config.toml
n_layer = 10
d_model = 96
n_head = 3
n_kv_head = 3
head_dim = 32
d_mlp = 384
vocab_size = 8192
activation = "gelu"
norm = "layernorm"
norm_place = "post"
norm_eps = 1e-06
positions = "learned"
qk_norm = false
attn_scale = 0.177
bias = "all"
tie_embeddings = true
parallel_block = false
extras = ["capped logits"]
init = "normal"
init_std_qkv = 0.051
init_std_o = 0.0114
init_std_up = 0.051
init_std_down = 0.0114
optimizer = "muon_variant"
lr = 0.00121
lr_mult_o = 2.0
beta1 = 0.95
lr_head = 0.0159
grad_clip = 1.0
warmup_steps = 200
schedule = "wsd"
decay_fraction = 1.0
decay_shape = "linear"
final_lr_fraction = 0.0
batch_tokens = 16384
seq_len = 384
doc_mask = true
train_tokens = 82880000
steps = 5059
dataset = "wikipedia_en"
Each number is 128 + 32 x the weight over its row's rms, rounded and kept within 0 to 255. Layers, rows and columns count from 0. Numbers have three digits each. The size before them is the row's rms in percent of the matrix's.

# layer 5 MLP down (transposed), 384x96, rms 0.0569, rows 248-320, columns 0-95
102:128133141096180112091163170077133114130127159110105147099143147095159137126098138135132118130141167153157127162162154160171129096084112074115066129175081128045123083073137083135144128119067126145160089104132186071143136099120085184118194108138139092175100172130200176152146148144095143110
118:135116119110078186098121112124192099103141160072128095084130123165140152069113137189127121131094094167107141149103115157131140134188138154131128191111154106165136104139109115149089064157175161113091083058129116099090143111172132156174043089160122101131143132114122182066158149154163103150
108:109151145128129115121093097104084159133130124110141169127118150141150115204061070147129091113158120199132154135149150145143120144111102164120142183151143097158169146110124100128150079109167082177107111139093094132109152153157129067098122105232129121149100144060147082167115117188068176091
088:157127135140178134104092093172147161178123178135154164131024083133141138124127122152076095052141173074105093123136140167137117101121113137160034100135105117130105172148105128111084095121165111152123176104091177129186171125212142121159111127105158135118089129121121141154148096123117161102
078:119140122096172165092154132131187151107105158121085163113137072127118150149108085105105140151092140130150105173103163161146077170131120065104142137151209071075143091110161196142156109089119103136087092105166109119178187201091098129116102128110115152178143115097118075138117078164097111131
103:151085072088122100155107101070093168175112081141099087135118134112093121169061099158113147077126143149122077132148106152157139151161092164127121147162198168153198103143121185073158145147133122165157107167134132079074112125147155125161070107087136154124126124154174123083069136174160142129
089:144159113141101118184100103137132100151157131133151105157170074094138071089116089117144141141101148121097147106149119155111090166069128165103156108169118054127128111144095172129147135103123099128169156061097128143109130163167117176157115175185085169108134187032146129091120158129218120122
112:160091130153069110201122057137152150159078094101177123143101137122118111135095141100117103109140076128137115146117072083169114100146101209183157085126081142097173137141130131132121122113175160166115152124152097121094128043188183147173129131126155133122126085080149144104112130151197146106
068:102190099111146143132158115165140126149141141089103141065097129119101125144106125136117129125132038158103179140073119119138176143100154097161091162088074106166198171068165169084119095129158188080165106110166167159122118131082111119072186141114101131099133080101169124172135140150094145132
095:129114160138213090110098115179153124101122135147139152093098143136151141082190112098144135080097135086136118148148128150135106131114105151224204115130156034176117106151059161150129163173086133149106151108095160105098147092146099169130171107130112080103133123115148074129140091149124154170
073:146150134145148066101117103068166113159069106133128191149103092069175088141132153094154134153085140166096119095126130135146113151149121101105108183074119106132127174188138153154171103151155071165054112097109087095076127123129144087123091142150170196135149083136121094144163130169137186148
101:087112168100133122113144132159114133108117152125124151109220145140112091093107091127116151216159137125131094159152134100113098125124062142159119174073130176131144108152079029168118151132158166155129122089203169112165105117110118146109093151159138147140085105156086084058113164112135156158
106:167123098184124112075085172134134146153119171144097133147107118126132106221142108171140094118170117074157126152155139130130104103125142112053172157036091154124148113131127136124110097214126132091176170132074068118130137153143105166116138132201137129106137115133161137099119080096075159134
117:114153110193157116094156222186060098093100124157120179103140111105116091146136126104128119162225152106124122180105099112191110080130152110130118146140109151149099109172113145159081084140152111125167156124133105135147110124177138128151126108088097096116115114113123189086091107078171158071
091:172131152175114108183105146169110071133115190131185088143091160117113152178075142115116128077095184110034122100169102126135138150119093156148122116176191125103090165134158118118145116150077164140108140145116107115162133157107110179133089091132128174085200094111075117133133163117126177118
093:162098135090151140131153090128096042149135147167158102081100181104154096132150100165102139173086146128122160119156126055202137079082087097142124160192172144108203096102160095151139103148113086159065132100095122134101139126118113142105161168175160174123151103140118135135127086133131160083
086:174038103119090096090130125173120084150110177169124110152136094098126139136119171134098135119162129102120069150108126116138127156162124138059105087090134102138151131112199093153184146108139119128158205136172113116141116203122139134156103139151082100088139094113107127195096157060123084171
098:086098193160145089137148096124155117123107145132158130158106096126135100085118108090143162164146172107111156089147134115137147180171141156152167130127038186135172154143131174070180069115096107124139128076141146122127119049094089119147089163081085109147113161194106123132122189102160165121
107:162148113189149059149135066105195115077183154161121144151147171127113083126092107088118119079110161178106070094139161140049077133110132179145116158135096135096129172175094109117092136171148120177135117062088138130135110138149145173146134186136144158080160117146129136141080108133138113105
090:091133191121094068138182163100096182157099097111150081086135076156174118201098130108169111135151144049142149127123139120147089172134170180148153109104127140066078121121164176092115102128149116146104138113148175146181151131130095168115146165128103163148146093131121109093111111129187125061
112:107090077189127108139186154142081127179150129067105089116108107072169112116161162150152209121107158109161191118095105095095153120116098164091129135029101140144195175101077133117086156109095136132155138094125132194138133093131144133126105122110111145166113156109117102114156125135149168168
100:190194173154153153125123104201060078110136112142134143158144124083088141170114141112198111136159094159137053102120128098132102158068157191107146133179141152140129110162097135166146087106134118118119069063147121121082138210107153137075152156126123134112133122115127097110129125108105079120
096:173116067153228148092041129098164116095134101159102140209112076143126121132132126177094164142103177086178109122167121144074159100184135095120116159098127161121177113108127158099153102106137101174103118145124140129097103106120118111161071112164138121139118140188098109108117118164079166134
079:132071094098140115138105129104169098122180143133116109172138139113173165124185140126132136099132169139089125093171170061111170132078176166117086145125048055117053138083102117174146142183142146116130131132153089142100082144156127119113137148123112145059208164115153153181124107126156128123
113:136121163181114142148124111153136114154129205158187081100110122155079140119080136098067119105138107111148108171072132212150133112128078077100091160150063052113144139123125169170105106153095156144163176102075154088141174119140179114126119143144134080137082129089165127133133140120114107179
101:114153121151084107184171062118143120123091109123134103127143126124152189116118104140157098117131147113094145177166116118066110124122112159106169120203132145134109148065196113106088169129131131118158097208089131101140113065139087159202182093150110161099127173103174103133081110135103113072
087:117104125123156120140151129097099136154141130146074118175132155118149156190124118109111184106073121139163127140134085105079122082176113059072092122167109184151086041205151159154176143176107130174126114123169158120114090140138104144163123159145153114146117138099171163085060102146077112140
121:127105200129104122101108098143068156122075137142092102168119103123130127137101053137199139214090135114167135101118186114100156120104155103149141124088177156158094145153088115128158132072116132078085112160134109095147091175104148142108175174144099139108157115146100175155103118094147147210
088:122124107086100133113165142148099119158116100093090170114150092141115124110169086179075096167107156211165086147065164103120089091073138173163122151132042185085106147145162121161122137138097159144170112169183164140094113134136162128126160142135098147143158150169154102069117141084083125146
092:137123170112130151120099141123197118086138138127107144078119085121092114159105159057173166183146065040117092201084159122085108128143171110170115131127147107186058156181145116121135097152121130140111135120136187145107116121097181125098159178107088159136139152126142115083129162114097165161
093:128124123141046122192124108153094139158177121125128121185150091118119127112209069121087121159137152125119101139104146129164090081103124135139114107109103105118081132162109188168111129148147174103125081106135132120148099080131078204131102188126071126138178164149182146093139106138198095178
113:134082153171115098143116075134138076189086163151200105076076122115148136180090097086090120130144096094137102130072168096136167146126078138115123155108137091166149139113142098195097099127081185103154134129149171080114176108172157076201136114167107095125164122111153147161146119151142112126
094:151117171080136159099121124131138126115125072133129099161147128078150144107102105111063125147087134140195126068075096117134131071184156107122159096154167113100137152089137137198108102060089191118113194177120124177146115101139119143147141126144086164129128140142155117133107233099150149167
085:057124128108148165118109113084142167115130108097136155114120129138091146121173100157139097127159009131144103152190140135143143123210067119147097148131149119128127153104145125174142130112126107112137107058141171109136085086170151141112090175136124115101124064186114142126091121123140228099
098:187081185095121092133124115116182097079120178166134124140131157097145123173099131116054076111163092073147082077174150139222172148127133106125133161103137097162113105124103107108129110126122102123141168098124138115139109127124120090112121093195111123163138140209089117152174135186079144145
101:110097126163169133133130079091151177175095160183171168162173075148154101123154052111085116153159161124124067155153165107158141091173091084125099176110171156095090098095149133127103120102134111146150090078101191110122080129122104155182128119152103094102134106146140093182089109108146177126
113:170160123115159148100177159124103153160124130110137088064139089143068087136147126145101171071106129107113133157152132098137185123149141180156159150114171107155133142054155129106135095143122101124125078129081145193084110132128141176095097157196117090161178064161146079120159065112129115074
097:120168145140140137108066092140082169066041161103092124100142116149161110081187133120087120125143083131139084111129141147142125112080142133129161096127218076091072140113147147121152167137133170184158145088115150136177148185152135136122157078121066129085135135130122113159156115079145106182
111:094151218072076086135122087155104096148089140144129126114150104118075090094152095172169116154122118128075082115212166107162158148108129134169128184137153154180118070165092116112141178151127103126100155118148142093164126171110109179082114120181095128082132129187105136088128106131131153121
096:083071079112134111073162070068144109133190207098135146151153117106115107121086115117157128209146110151133165126126168092101154147137133104136104157114123176121169152101104159169113127153159105101104091109141203110078084097128088186114141149173113183157155109139087098110076124109114154136
100:118130133094132124156104136115075148114101137112100115115120171096173110159041109093144145130142172154130075110124075115153151146141107118161194173130126131114163177119125176153118184131119096106090154137108202116112156132108109127137203180130128039074154114117192064142108136130121080084
117:159130110106167176156201153127155149146091126125205087068067133102161127101086047137135099147127105083145089164108167052188111120102102117122114130165123147138154115133165135197116083092154111114085126152137164200098133110124137126105140110118143086133087185147136112147155098122144171141
103:077180163148139137156113150140129083115142110125038116093047146111059115065153154172164125081087111172157179112120112142151137109129131137154120121108136135079105194165107111112157136059151098158126134138105139126143193125117163177114111181148120125106066111177161084100120111113157160146
103:112112095097124112092093087132180110135151123141132143183089107113178082141195065111135153156189131127084095135130114122058125169155108133121101155124181187084124039129147106148198137111143158140139123119166105187139101156148158117075102143107069071101112158184161116124142105131121136139
112:152127122129147211139124149089135148107096124115082112158190172171083112111115096094110138114111121100141127178118123201102184155171121101165064096153110152129179088099094145179124120164166131130089080119123100128139126176129091082116119121074075144190160127084159081170136088176112109132
095:120103115117070128140151120144104106103091155158166157132102171119145101155096120102194113085217149104165108123184101149122148076136159184098139053161178162112130054084140138093092135173125101091142145115124127181139124114094097161161152135142072103125147128157103091155097141112178094073
092:117152115131123153140125177129131102097079142110071113212123201126162171164097082108135150149113139124142232131128130105161136118151109135119090170126155111130111183113131075106102072182157132165147161145082111141147080133111159154106167107150131149137103079072107061118091159108185101115
102:131134166137149140102179115105086056105138151138147137161203113137157094121190096123137157098162154162099120154072141115120126083138142088186164212162101096129119123146170123147141134137074068074104060132095106085141121083154116116131190109169126148143065157145107144159126119092120165102
099:122153150144126173173086123157155124105201100097114119148130142066132115057177115111142123143094132135131173149081111101087111150116106132154094130122133123160210153055148181149087099162084158149180073083074178094072123097119101150146133132132109173083130168123165114162115146095158107145
102:134088051163098157149101078104164096181131163150112129123108138126164145151159175104169118142128105146071123135124152083141175142161145169099128148101176093121095130145076082125096162153135104162113103039118163188168124154070118144133060103128126152095145158174165139158118118090101146064
110:153103131148093066120114168191123148083136166172134116070122134102133109111054065094084126145104158140140135158169100124129075184094146097097169158126129138142152084103102194127129125086150141122123110169165132140107122158182144094155176217110117127091141152120157084175150082093174112127
094:128109123132172080152132124142043122193119072107133139133128179116101139131131125157108135113188165138105090130163129148144136119061139118169150133149131081088164084104085149120105127097057127100182101125142153109141212104119098135159108214130105100122163115086126175074146106143152117199
091:138192175134115151171104125146140158145100139133137093146108142136167114152127150083168110108188060042151172170102098135136120099091130156131158143110113084115135101109170098155088165121108171116186130044141136079087168097134138103089200134126088123116093148084154126165122064161136144156
087:153085106199111119113118127150080148113152132106110136120113135078089148139113171118125124132184100092171080162110098121110129124134143150074127053167171110080082145087106164122161101117114191178165178134073118141158107134125081106196118165158149079123111100118144134175074116133166189179
086:164080152082118157129133105155146134102122102132109116098128107139080187100099130116160119163207151102120144174009130161199097134127094150103085147129063199178109143159142101200119125132093100129144112121149133136116095123102115120121101166149111156118077143105109111118169130111130166192
098:137105111064119126132070141150148158089119133145160175144095129138121152137187139111125136096111142141107111130178192218168130108133054065200118115115074144171117158102095152171173125105070103092122169110165104144135108133132095133129179156047097146146161134104112129140090129104147089094
118:092119015068099146115127141108163074155172171178130117115145097104116129128078142116150119160131134106128190099148120097116168139180131163085048110103143098094081125140095140127116117147162157167117158150123104124129143062136104126169149143091171158172079141157139117192142188112111157150
097:133134132120139178059097112142132141152146144166080044091125171153134185151146152108114126097137065170156119128168115111116183047132187138139117144146150138099096201133132088074087112141105074079140124166130179121137116112077175094162127094108160148176149131136112139135126055150134128123
102:116140144110118102114134109119129128126142124126099104130141159129144101165097091094191099074191142139215188116082125186081126153126137123108134120139156122131034107143182187084097118112046155123156186126108069143111145122135109148087131152189123135098118161104135152069123120136184165142
092:159139130177095120110136098106140189146112160117132165137068115126121123166114186063149091146144161088130205107146082072214122100157097131141139163083126113139147146117139131075165116130136102071106045082106186137164182111142080105153152113085140127127140148106107105163140080128150152149
085:124123155128088107124087132131092185146161117101158155075115165161167127108144169082096107115082177087100150088194122078118142082096122182163106076159129075083134138150172141180138198111154124144125097194089116089177057104147116142132124161135093137104122165134141132068121159119151112149
097:123074099112105142142180148108090093041101100080181131126077086116131103148167099152148139101170194156112082129144136112100091070115111181137135129149130127102151142094121137179086138133124150123156079138145188132123106114173143109153163112135192153163144107098067173113165126155184113059
089:195132217148065088131101092109206163125113143125127158101122145133133154097102115144210131175144121099129126134125108051158129142132113146142191165112131124114082131079124154143135124163132146120074115065131137177179125114063080144108128090098115129090154147121117153072108134112189154118
088:144074137142156141070109127144106147104108091128141129190116165109118154096109110161103157131161142103061141153119195138135146123150098152121159101063038089129171144127147089106101089138114150153169139116164098125088126115135114141106077155178131137119166125185114167033064145183152164149
103:168130112114160126126164096104157140165163177104136159132103131128083096119105092109110115069128151123087066158068115128167165128134103165186127134155141081164127128131106176087158186136164076133081088122123155088137136140163168068070133131128140127235052132109118137100131109167116128168
095:152124143147150146117108070072194138213115180163115169115119120144082126150112142106151094150147126106188157127113102123114114095090172121136106110179171149151115105076105084083175098155138161110159144134148148116122159201147108138134079120172143116202137060117107102091098095157072098098
115:135124207056117131088079182108072118138128168122146115118150123061121085166140111175175140151093157115096101185140143197125145159125118088209125087122131100155134110121109148173075116074154138194059136128121121089130145141145114078145155103105154153116117116127133096127103101121135144192
102:132114151167186118095122149152068079087162163160116140133134130125147124118197111139128100155039125131116087130160160127121163181093177099126059122119107088122166124187091092111100137093077112196139105189149075120150102178108128100136090141082162161130109141149105176148090116131112176135
105:090103169150172098139131115109141180134144163157108104126143136106106106131104080068133132099173099098108141166103106051156109111169127127182106139156141119141164123104095189155134201190118076125106197167088090166130178149122051140106178160086124157086109168102117123126121152144144105085
121:137119158094143164130121150128165149201135160187175139177163111074168112123122058077099145090099127041140087127160126093117145121071135114138085123128148136113091080132087112160108160110159120184174137105142144129150174118150120077104096164059128124146130137179146134152062127151173085115
092:190120136167097160132124125119083089145094143059098108087135070132106153122152147167175139116144122108118131150129036134129123165131142149134097121089113144078092060095169150103138138140178121091124100123142157110202126096120207142105152102129135082110153105144113137192184091155147206141
095:155104054153124099138131156096161119129090143108175076116146144127163149100152110174149176136152082143144104210104146102151090118117154117144035163140128158179099202144140117184086109096140141166129122133111058172134093047121145147109115129125110156116134094100079156122103113167170105133
110:163120134135070114142137121113130145147117161138122115138116136180138107144064119134058125022089077160141128067163101122137162063137145075095095073174131129083129172178120122157133180129149160141086094134167128145143134121135169159169121170165105106119099174103160192112076155097104115117
# layer 5 MLP up, 384x96, rms 0.0807, rows 249-320, columns 0-95
105:167091109195107123141174131112082176085149128106181115099162173042167122211114151132154116189211145119162098111107147143138152089105120120133118177104119116107121126081121094137068144126093164069117110153109170094110127103163088138161125115099142090148130132155188114107156153159100157110
099:105115118164156199150122202098124155103175109174097151142185117138158101148106147092100166139172134096148089116088175054095172130147110127120132105178134117157081089080118144113127153174141113169062108130113103164200138160125155140125122157170062151155093158103148118128176112137091175107
089:079153171163117157165098139184106147132117120161126109138105089112192131168121134144136123039127104152173089102122112130146160129107082127141127057094064113170075181165138129063159130106142111082129123114084034162092144177148147094134118156102120133144186098128154150131079118093148124136
080:126125062168165135173176117119112148116153120160119128144102088109152167138154113190100104151177135202135112108152117083140114121133123102121147091123111184102126157056125141131122139100133155066109137190121156159193144127144104130054150115161118178142126113141185136156140070190087065073
098:092150112173113107123142143139175085136149152136090181121126148135065080078145092184138083133138154127146130208097133115158217127128113119110081110095114119123122110097058092145191158142129117132083144082132087150105155111163165104134129100101141195130110181122111111119168070123177181093
088:099077134096095147117072158078112104100150154179072093113129074107096088093111137163158150195119133154178153145082106115168116166128164087102122106046137138133146144099183128175103144087109130096085120100078190114103168126157113109122159139116101149188152115154158115145131140122060174150
109:102156141137149108130166126089104173121082041109142119111138110119071160163147074136169095104136090112161094157139120069123115109132141141159108115152109132088140090122126184137097141170148127188160140120134108169107058143173100135195147147094120116112162126117141115085020139107203132171
075:114083083130127115086108064141165109147109143162115100111156121114089132114135169111187135123105153163134079132092114087117160125140177151045102140187212089108159151162088125099072125127117144155143110097156167051122116105108089129115171074105167147184073136104142112108093174148139102145
096:054151141170126142152088120151121112119097157099150139108108112128173110139141127097135081134109039196149191111124160108110152057132113132066091156114112138152033142106129137138154171109139137119108163163091141108110121139069164089163154033129109176131152117159142095143150157117106108100
062:134120126142179151114126101178121101128126176069148125143114147157147187000123106143117149108055079175176135109162092154162139125101132100135136094112184100129128138151126112153152102123070153133124112154140148093082073176180101120110105171115130134102128167121134157068187155126150123111
101:135142135160102171145098154086155116103172160109169132100062184082146091120140188120131125062119152086116124110115133184100136128097109118160171134147156026128119172100084094142121156104210155157099150119158069116161157145138194120122126102068139141133150118134128101098073144142084146131
096:147201041108090157117093103150143160114154161186088199170158148101132148139106152077087129115143131057098133138124099136112124154123102101147083142212087103136118097101172116121144129159135168178111097189166133106175166135106133078159086147133173109156135118079150144123092152131101129118
107:107141148145145118128148116168110172131094157121103123126045090152102067131134179064165161158120089118126097163049168156118147108122150150148121162106074123073112169169089162123164095099133154128116115111199088166082171144133204123107135146145127073160142133138171154099146116063160117134
081:067107110051130181155090108169112094133204151095086161131184147128109105099082156138116188104137210188175124095104105084161124137109091069118137148075127125135144134125129103198138117074097097116114126156112148162176103155125108136150071123114096178115135148121170147125148123156115150132
096:109159113095095138110125127180081120147105142115219132126107142082110140154160087156132147181179154140142166111115159191085154089121115171081218125202120101094119111102091173130137107135111098070150135119135153081181087086188100150153155155116123146139091124101115133090091135121106176129
091:100172168130085141137116164115125109153135059107134155093155134187135124102133161181081116084167192152128114139140076121115112138102126133126130112120085143169061180079126105102115125068135130112084076168144114112106118196169143163096144137062111088160148069151148095095164119118081126194
105:089142171116163091134119128181134088094148118120156149073157136093098167148106099124151131160186064143115108146146106145050148176159110155121127138132130168085071145140108149155128104112139123136117122116182173121100031132163049101095163126172118136056113132128156142110100172146079164092
103:149133104107099120134155168188094144147101157161136135124194094083104133122128103073146173100135165180131070182123168119153163120139139113197171123158157111159181099055154165137124128104092120118113147146183138142156083089066060150102130153080096090117077116094151136121085107110173127123
092:145142097103157098109124146131059106093134095139153134091100172133085155163098139136138151093198142150152092119193120116106123147166126102203121139108099077145164158095093086191168117091155143117143085153203155139143067152122097146132124069102084148122096139113104127127068166102157148060
108:159138088104110101177063141097113124099156179165145109105133154123130174111183058119127159148192123116104145123136138120103139163142029047084092171178152116142089123145138153111135087148157163195111154129128126118089064148115154140143122099100117158169123118172154099110120178090084127113
097:136083126119051153186120107147074177120112133172164150096163128130072143094148143151114113156142117164099070123123154119152090101125099177087131099128082101148128098106135120136114165180076100118091064084085182144108145117100099160137129144161150185137160119091103153102110183179194179148
085:123091183126160121165165128184100100171104117046152105118097116197133111132083176064154163155150112133168107139122163127156130140126144147110115112103172129165180143130107151171114138177132092132189140145139144109103073108169116175083169152153178123088094094113062119121119070139079088158
086:154196207149093115157144138086137178136156127131139142158110132082155108120159129162155122122130189098132072118061135165085133110116148035143170103091086127149134111106119139194077122120082121142137131148134086131108091116188143163161161142117128064148129093104126088095113117069094074109
105:145110163113101153133092130165124135099143153156159042109079082179112101133104194122101145172156090171157162095127116162102181152075111187131081093055060059122125180112148155099147100153094148117124118105107094172126143108102095139182123142160136130147182107114111163131150119122078120123
108:204132134126118136130115129174177165166102110185115156114122091097079150146098187170180146129145111082103097154122109185039108114125197110146160154106121119063138100104168110115133169129165142143116115156063080184092119128136112108141136129071171123103166124146160139085123101141174170130
082:175151072193125119130154114099086139130112121118101118140087082176116083153178084097131061132124139132123156125119148156140132116109174171127099077163112126114045062109198198081148094147088128115173100149188124162180125120108141158098107166110136106126099119143097082154111082111143120095
113:115145074158113113122161119157135132136169128090165158158145104135173062171095149130101131125132100094133096134136113138140145144117124105119065165114076118159071145113114171208147131050146102061168065216099115164150081107173135115123193129089109060107107122132156135126144129106142117101
083:138188149093146110121103082104167177091105118144090142096151148179112177164188054109188113053122151106104197134114117126142083144163184139174096165175141176109121142128141134094068116138152111139150094087092158131135160133116098134137157108096136174152163142093144082104112077174154139120
091:134092145139070096113135064119160080168143122152074117110077119162171126107150170076146018111132110154134091109122130106145131084111116151155137072108146063125078146130128173163130122160147170153126169102106123122108182146156168156145148133134119209138173096091162083149127130107147085170
090:084152076095084126158093169121139147134147117206139088078142121074121097099148169098163131128140107089137142155180143095210116168120194144133169119130126104139111109063150167167194155119131087063145134089144121137110113110094091086123085126136081092175164118147182129107137113152116169102
114:110066147093100107089093087134090127172131219089188075115119060150160073142123162130059146127172143138175146141087105162092146094094106184102115090079103096153115171105094179122110144085129076139143122100142146159115193149143120153154105115148154137119166121123126141152156132146091157117
099:093095141094150101108127105063162163075105135134132150178128101144189162151151070172126139161107122136123171085146072070123086123137127123134117149176139111095099165061175131219138096065155132148175125159102147161145131096135115110123125128060068126139149082126102065138141110138158132158
085:128151151129163136170138084127142165103151119101144173086079113096066115097121146145168117087098119155121092137129158118122143145144058135074134068099087094131126194085103147075138128137118079158090141135087139146127162078169205125087121140145180114054146086116145093059187144129121136144
097:122144157142062128169133147121087151155151095128109128170087082117153119136150184111214142162191130139152174062094047168137145099135137108117110118107138193137100138116076063109138123164168106112138116107087154168148140098137173096085151136130108196120105131123103140192176112113103109098
089:197126119098120150079115168144126116117061111156097106147189101105130107133153137167103094154176097159073106191121168109204064165121083154125134180098112115082184145160173119135092094145124113124176130155118130077092127173116109114161144120112140140129101150178093114061099075149121116149
113:124137145092124102152107142163128177161122106165104127134130108148107156099105147127061153157102132106088101177096120092100112112138058116124212172141089106168080119129144122186128111128120155201164106134153098139178063173163180095130096144201127108053122125120126162139141107154081072136
103:172146149134148143153156128058091113118139114135178087162154130158101078128089103132185130122113108169152173113120094068130102146174070198092145103095212102183090141150128129101123100171136147116111120184131091083143112162202155157166122098119119150137094075087119106156175129091118130115
101:111117031110178170129110150116191159135126076126133112159135183156134112136135173123071095133171082111172048128136131097142156163081112112163176138208130040129099137120150149144109141119167137140136153121082132113094116112089123106187091147102112145131160167139119138123060131156126156153
088:121111153109080100119129142148119131154142142064189104081162133112113165066085169115075141125095162112143065177135083129148167108133163186050162124164146133097099101162097155124152140115165122087159145081150106117202057152152137163149152120098136092107069131121143121140144163084143143176
102:140181145093145163091104187129138136084093187103148176145138155125115095168174121118071152155109117146108180121162151105082125132129078150057149085090104171152143107078077118110182148107120135114090165158181102095095148124079124077136115123094186198131110127187123121090137109091103146122
118:107127088092174133150125115074172157091130127155137138138106033088113117172102159164092140197126139115146119132166194131082134121113094074162076133162125174172169165088168105150158144083149107206093113122108176202139135122122165119083111113138114122130141112180139095135160109111139096147
103:148114092160158138164096132060178106116073164138155155171107137113098106137131104088167147081115147123142189118187098172097178117160162141134129103090197116093072132127181150075167085127083112188161115094125143092082126147183121130149113098096139172120144155114139093110123087203140130116
106:153101125144143146139112120069145152137115121164132124163141145140176131166135095120159085087177156093117098149155169157108100140179154115137093122100101112097093193143108109208073136157116165068211049087094099064123155151115164145157129154129173175137138184137102166113140099157119137164
117:110135122153106112183124182160202132136123139154056122106145074114132171095116161147167171093140121151125114194139141162151151115098153084169177102173117101089125102135096082146150183113154079156136116095190126139109117112148107173121112089127111111054136065054129139172124149078132115164
095:083127126142095145170140134149135143140155152116108144155125128074129143154131135136119193152142115136065162148184151095093122100128175145135130157117091173151183091089071011137173094119118078125114112146178143123109125138120119102147083091159105163111127084118106143173209058076106114105
101:075074064144115117133118105178162152159182105184144132181120119105088189158148148119160146142199138109091136101131117097121115136107139108104127121142238115139112075177112124117093134064140118147152104132156156151153093102102149109163162180082087109105119079135148075118107138080136112176
107:125141074137117150129084151133179118127057147162085150111157074107174186157103134087083127081118111123128044191109169098100125160169159101151141089103177184103084140097168133161100165150113177177102152203148125124108087154109122144100167148107155124137152091131158103122133144150089116101
103:164111074137131133149052122105175161215123133183101108116156110075094091177131085138120118151143119196136109166108145172133116158094083097098116120123161140134202095130107114126127128095129122091075139119142192102106126123114143157126184095078168195106153129152115103141114164060166140151
099:144138071154108164094125080130175101130110104137138105146079101162143165166140160095137076143127117160163080168216112023169152109130168108152094197155120087168079152128113125100136121137101136129148081074158074116123116058170151142100118135146169120152160120124122125087129085108144128132
109:133106059118079121126129157118172114118130145075134086156127099075157115130072099137154136173097104171117145123104123121099176064131183131136144122126133038140126107087102178099117136133182191145102153172187069168125107171092112094111147160109131126079093120177169133127174124102121085086
093:126136125158180147148137153163080108105099148075122166104064118145117152169091045124092131107152090174085142149124138139141145124112119218085130145123116140085141106196121142156140156128054133126098139171211106220114118123087135162155144122107147156126155102106104115059119116116137138105
100:147173087124110148145082150104102102139136165179155089123129102140112150179095146117111074120113118224157066141104116123159123115145111104125117182147142127149143151114098136156147104146108115172105067133136148185141108136081184171124180110157119105101153130109124122195086201059212120127
083:091122192088119132199131148159083139119087084132155145080147095152145095094149129180138124114100111158144079129089141098107119139117086143111169086131131116162142146132181134168164081122139113126107132142161009175160127188124111146178152133061114158156138076127099160090068130128140119159
092:130155164176078140120102117131174142153144117154121175046134135120202110116094168166096104076210137149161164107151092139058185108126162121115174124139132094100076151100115120172116132123155125092098116078155124142185149124118094071098128161134126120131124150141172165170134150078061150117
105:094144098141118160096126077164055198132134073138110150176127122099146145129197155176158143106087053130175150074146118128099159126043104142120107160139166198195103117139132122117131114175190111114166137115145117112108091127154149115127128079102074117140097117127139176150158152096100130133
113:126110069085181168086169149118077145110150189123124138135142105113128168181158099160087161150171169094106109105100074135131136151115096091156126142098118108107099156150100167144139096155119107138046130157124154142097081178133128150085151167056172106150145098147068145175148187162114094086
094:168137137092107153167167087132112136163096124141126148128077071076109112147160075135102138148137145141060043146165140098077170118090175154125115095132114124137093123117102150113182159175102081156192102147145120197174095145145124129083074114162108163081131138120126097105161084130180172133
102:132120097113092114105166188108113123144138078095145172090115128149110141192161175104155112171115144145097055133132158149126131129115140097164136054196148084132113101081110139108145064109153186153161088170144168162169076150135124166154146122098063192125167123109141065140151160112154134147
096:125131125121162147106141134091155112116199174122160115156126110120172121085156119139103079140086077132129138146062158117115173098192077067154088138148137104170093165067109147129170135123169142088150126104088124162092146131075052117084181176118118151065110139121183149161100144115177130128
082:162180171094130145171118216101172115080136138171133116143107170150124122141092107141132182103114143080110116079138081105129093116169059093155196108160148130114145134105189138163114139100082076088119102109082090141113179128134150160155130156131110111175089076166162115098112077146130176112
093:109086146147144111204138025170065169097126155160107144145150092157144148124139104111126155124163140137111140120127113182155080120154099097153178169120093180096141122143151166124059175103159134105136129115071167177106075107130138190190158163155133111121134122087126159128088126096152147171
085:175166117125103119112124106117127072055136095135206150097105146132115087107177182146184076160137141179124126114090073114130148128116152171151155169158184090155118093037127120190101080131118198146089115105159143191143111145156120160106111089131115137120147155112150112106138163117154157110
091:140114169135104079171144127143164145093147122102121119107127129125130156153125108127147113214206157103115102130142140092139100152103111124185102178161111153133065112190096085130108149169138109150120147148164179167062078052161097138069196148122103124100096131096146103130148146187091158153
095:093119187110123165114117126134121135133091111145113084140116096113111112106151142130120113068142075129125143101157144142112110080110108150136120199178080152093140199154062154099155235126166077051197115142119074107142149144116168161115164127090096183118130110112151163101111143118153093135
102:111167093129187136141132147107062081153164080143110082103124108106140159127136160139108129138178136119155113190119113133167131132096123135147105171145139156157126112112100177079087088136134150125121188089158127131198184133134126133175141115089141109115085086118088193065048106152203110084
110:118107119107188128137148120123065139141097117148119120170099070139148169071149182169159122118077104143155126148210202155135104061084151097135126102088091089074187117147121134127127117108151149102093104092146123151084138129071116144160111138127150121121168090182151144169140153123106047164
091:117066182125153117132148087139114147113201140142209135122082141130131178091125126104179131139102095079113163137121167160096142148141101125085074099108093127075127153167160116118161145204087123135156140073093187078143099149095157129116141125132108168173113143153103081166084169136086169090
112:138119082148117158114185142180120071083142126125163157173126057087141123131144186199110110143077129095144118149146151128104120114104160125122126146151078108142068102082142164072119105157147115153108127103195129113169110189171064142144117054138163142095131061123119100132190137089126120124
132:107124072127123123159108144165146161107145165141097143115097091089165106160071086138158123110066137094165130144103142090130169116117150165128184107076141141109078062056124110151135111077183113151062154113124122185108172181140156135180154120070139174154155094137114134142137183140186149112
097:174084088119143150090148164177130133116150099121178158124142135102087102087157113102115181120087154133084123070141095127096158167114165201127051079136114067097110103106118127177195154128125130128122074076131163186142142072158167116150130152111119136116090138123159159151123078138200134119
087:129123096159140072110146123111146185135128138175173129117160143163067124191065117099134099076147064145159163113150106136118122084102098049164100146144127194141167100156146154190089157159157163144143092140085089087144106176098101072136125094079136106096148116154140095109101169134137112096
110:178168120207083116114171166094116126158082127149118162140125085095147140130135129115164132101095092132141089108137113073142155164122184152133088063136127126185103101099144105076105139123144166096117151154191119172140127170123144178127117142059098098125070156185105049165102120083099139141